Each number is 128 + 32 x the weight over its row's rms, rounded and kept within 0 to 255. Layers, rows and columns count from 0. Numbers have three digits each. The size before them is the row's rms in percent of the matrix's.

# layer 2 MLP gate, 256x96, rms 0.146, rows 192-255, columns 64-95
100:166117104123065100107174110107186066115127113149131123175053115109104147170155133195125164101183
102:145132109130093056119167106120027105141124121145174114110168083106115119133132099106145114167135
099:088129190130164113171084130082090091115101128071193163110126154150094115133147188127117113079118
110:155162165090117079121149138181112135162126092114177116175124147161110149143129167077115159119071
103:081195121150118096089107117117151125147079138127179143153126149146142203139099189106158063098146
106:133117112159135096063124124093156170091123160140137093115098162117140192066147156045147129111062
094:105117149109102158178184133133136140117087074121171098121087110144124118190131100114140057118071
105:192088111148117141126094129207073136096127108140114104144185046066115115114123119136150142084108
106:174152141116106161102167105197131155094121120104140098102073042105111178152160089085123114148117
101:115102165122098127177127137132175058108150133162107042146060147048109148131098135164136172100094
102:136149162145127157070113162111099145143114125120120100158105161125111100099143107115139100124116
102:127128136158168143135102176112160123089104102120124117100079112091120107119199141095138101081129
103:131096154082143130107096146089073217186104128136123131159100164134201153098121075082096071088106
099:218085098144163103106137131102122140118145118097162097122112167057119094135126145112070136185122
101:065169091153078111102109154155159092192156125103086177150173127150120129118084110093130127110127
102:122082170096155062068152171137191078156116071112122118142121129115155103085188147132135071076081
101:117107129059138076087167063134103151120124192142123151103194117140178142166091182104145120110125
103:139119140104176074129113163093128121123090112162175121087160116120089100116097149092049140161097
086:154129153092142140105188158104111145102133116085159123142115115123137149123099177058144111090111
096:135200120075123129095103143164113146146141099176157141166084152098143137171206077202112145131134
097:077135093156160100128142161080173147181086097132141143084191118115147145184095133118164105132154
099:106113128151113144133166116126143082114172100163124085099113055109112089126124124137121142141061
108:144124100170093140184112086139104143132139158134125126143114055121080080184153075131133083082117
104:149107173151097113116119171121117138161162109139080132102094066072134072116147107155095134151115
096:182088166150109126064129101132103098141157153148083155162104119115130104159147160074112134126147
099:136162201129068162124147170176132107111069158076158096149145139122150070175157126173183128086107
109:155137149184127150082146123085176137126152112171204110136081128131074115133160128147127105150114
104:144104158078107080194120094095072176104119116097142143136102109118174069120114164122146076064174
094:129204125161103101158095068118117154169088142124181122125148133156066077078112147135159129134173
100:147168168158096120166182148110160108144094148157164128144126162146165118110112097062138134065138
093:122095091115188139108158135096166138117135075084071152075134091169201160128182112133142129182177
105:095088127147151119119168164124086133148142118139144106064159106144108156065111092152130115169133
099:085184163143108105174138114118182102162114121175157141118103136078129164159146114132102149198129
086:114178129128128180119157090140046112153170126163104155119219062153129153074090134140118144137090
094:126206140173150091092177130102115175105207073167116117080098096072149110094107109146116108150116
094:186090108089143183107143107144110115089131153124113083117067093080113115092159094156132144083135
098:120111165189129110165096135064138173130139143108155150142126115137180118128115092142121052055050
101:118127084116173094127109155131190146112138146143167125136119119090118124171099144123114108161160
095:150113115149145154045136143143134150141120189102151154121122125108165091123145179105204116169145
101:171095104150101155142123126131092117117134117150125081064074070078124168073125094149173141154082
088:137165114130121097127105092094185139153168123117140131109120053071116142167095117145142157171113
092:140141075126095118146119117121141149105168207138206086110073099154167106141099148125076105164123
110:147120120152132177150118089138059061110166134092109126131095105116122120125186157141134119154058
097:135122088209134095120086130095113190140116110154117092102120180062061115077138073107137164064127
097:144158138148127137146139114110157193154222138125132099099082017108112076107184097161096049120107
104:112112090134174140133078147145096128133102167143134152054131120109134095119154146179158125095132
100:182132144133137133139126122126111112103160106154160113121168059085087163145175051145193127150116
097:134078173103133095060193197116123167114125132101123128167170176109102118206123172085150164161077
096:097034170168130146106059150113127132114115124184100135077155111086110136111104111125126166156115
098:128074138112133120081137114084113156158178120139123175114165112119158153130134151113082161168190
098:111079121077131111097136131140133149132112126067120166051135164119140134173110206169168118136126
104:180085134145117134090125157124195180130114134110101075100159121148182126184150137165154103109092
105:177176130146054150127123148176082149081145151190170118108127151111125196152096131143049070123148
110:104171143117153086185100144129192140107141110169102140114138112098139070084170139136117088084104
099:166131140125163079115104127126111114171194173108124120123158182122117148064140138168122077130093
097:143133084174154094139131145117072084082132131163084120110116155119082105140167146150115123147158
099:109143161123180111125081130144152148132062075118101124139172158107133111136110098093108094068192
095:143118063239076085122114102146151111146146136135116109075116117090113134101122079161123069133060
102:129044113186100149119094071079144150101146145196107133092093096115107112146087090146095139127134
091:131171135132088152153154066134123148117219151148164101143096078126086104105153065182135088095127
099:085095105115135102115119145128158129146042145132123131181164146165137132090110156166121120179160
098:173123115189127190157079134112111138081112156142097124082176091132196132114121106135089213065105
097:082099132072138134108103106149121169102148076136120129130092109182144098078139130107122150174122
095:165131140142176160143135131140124123092175045163093076108078120089108160044107124162126139163123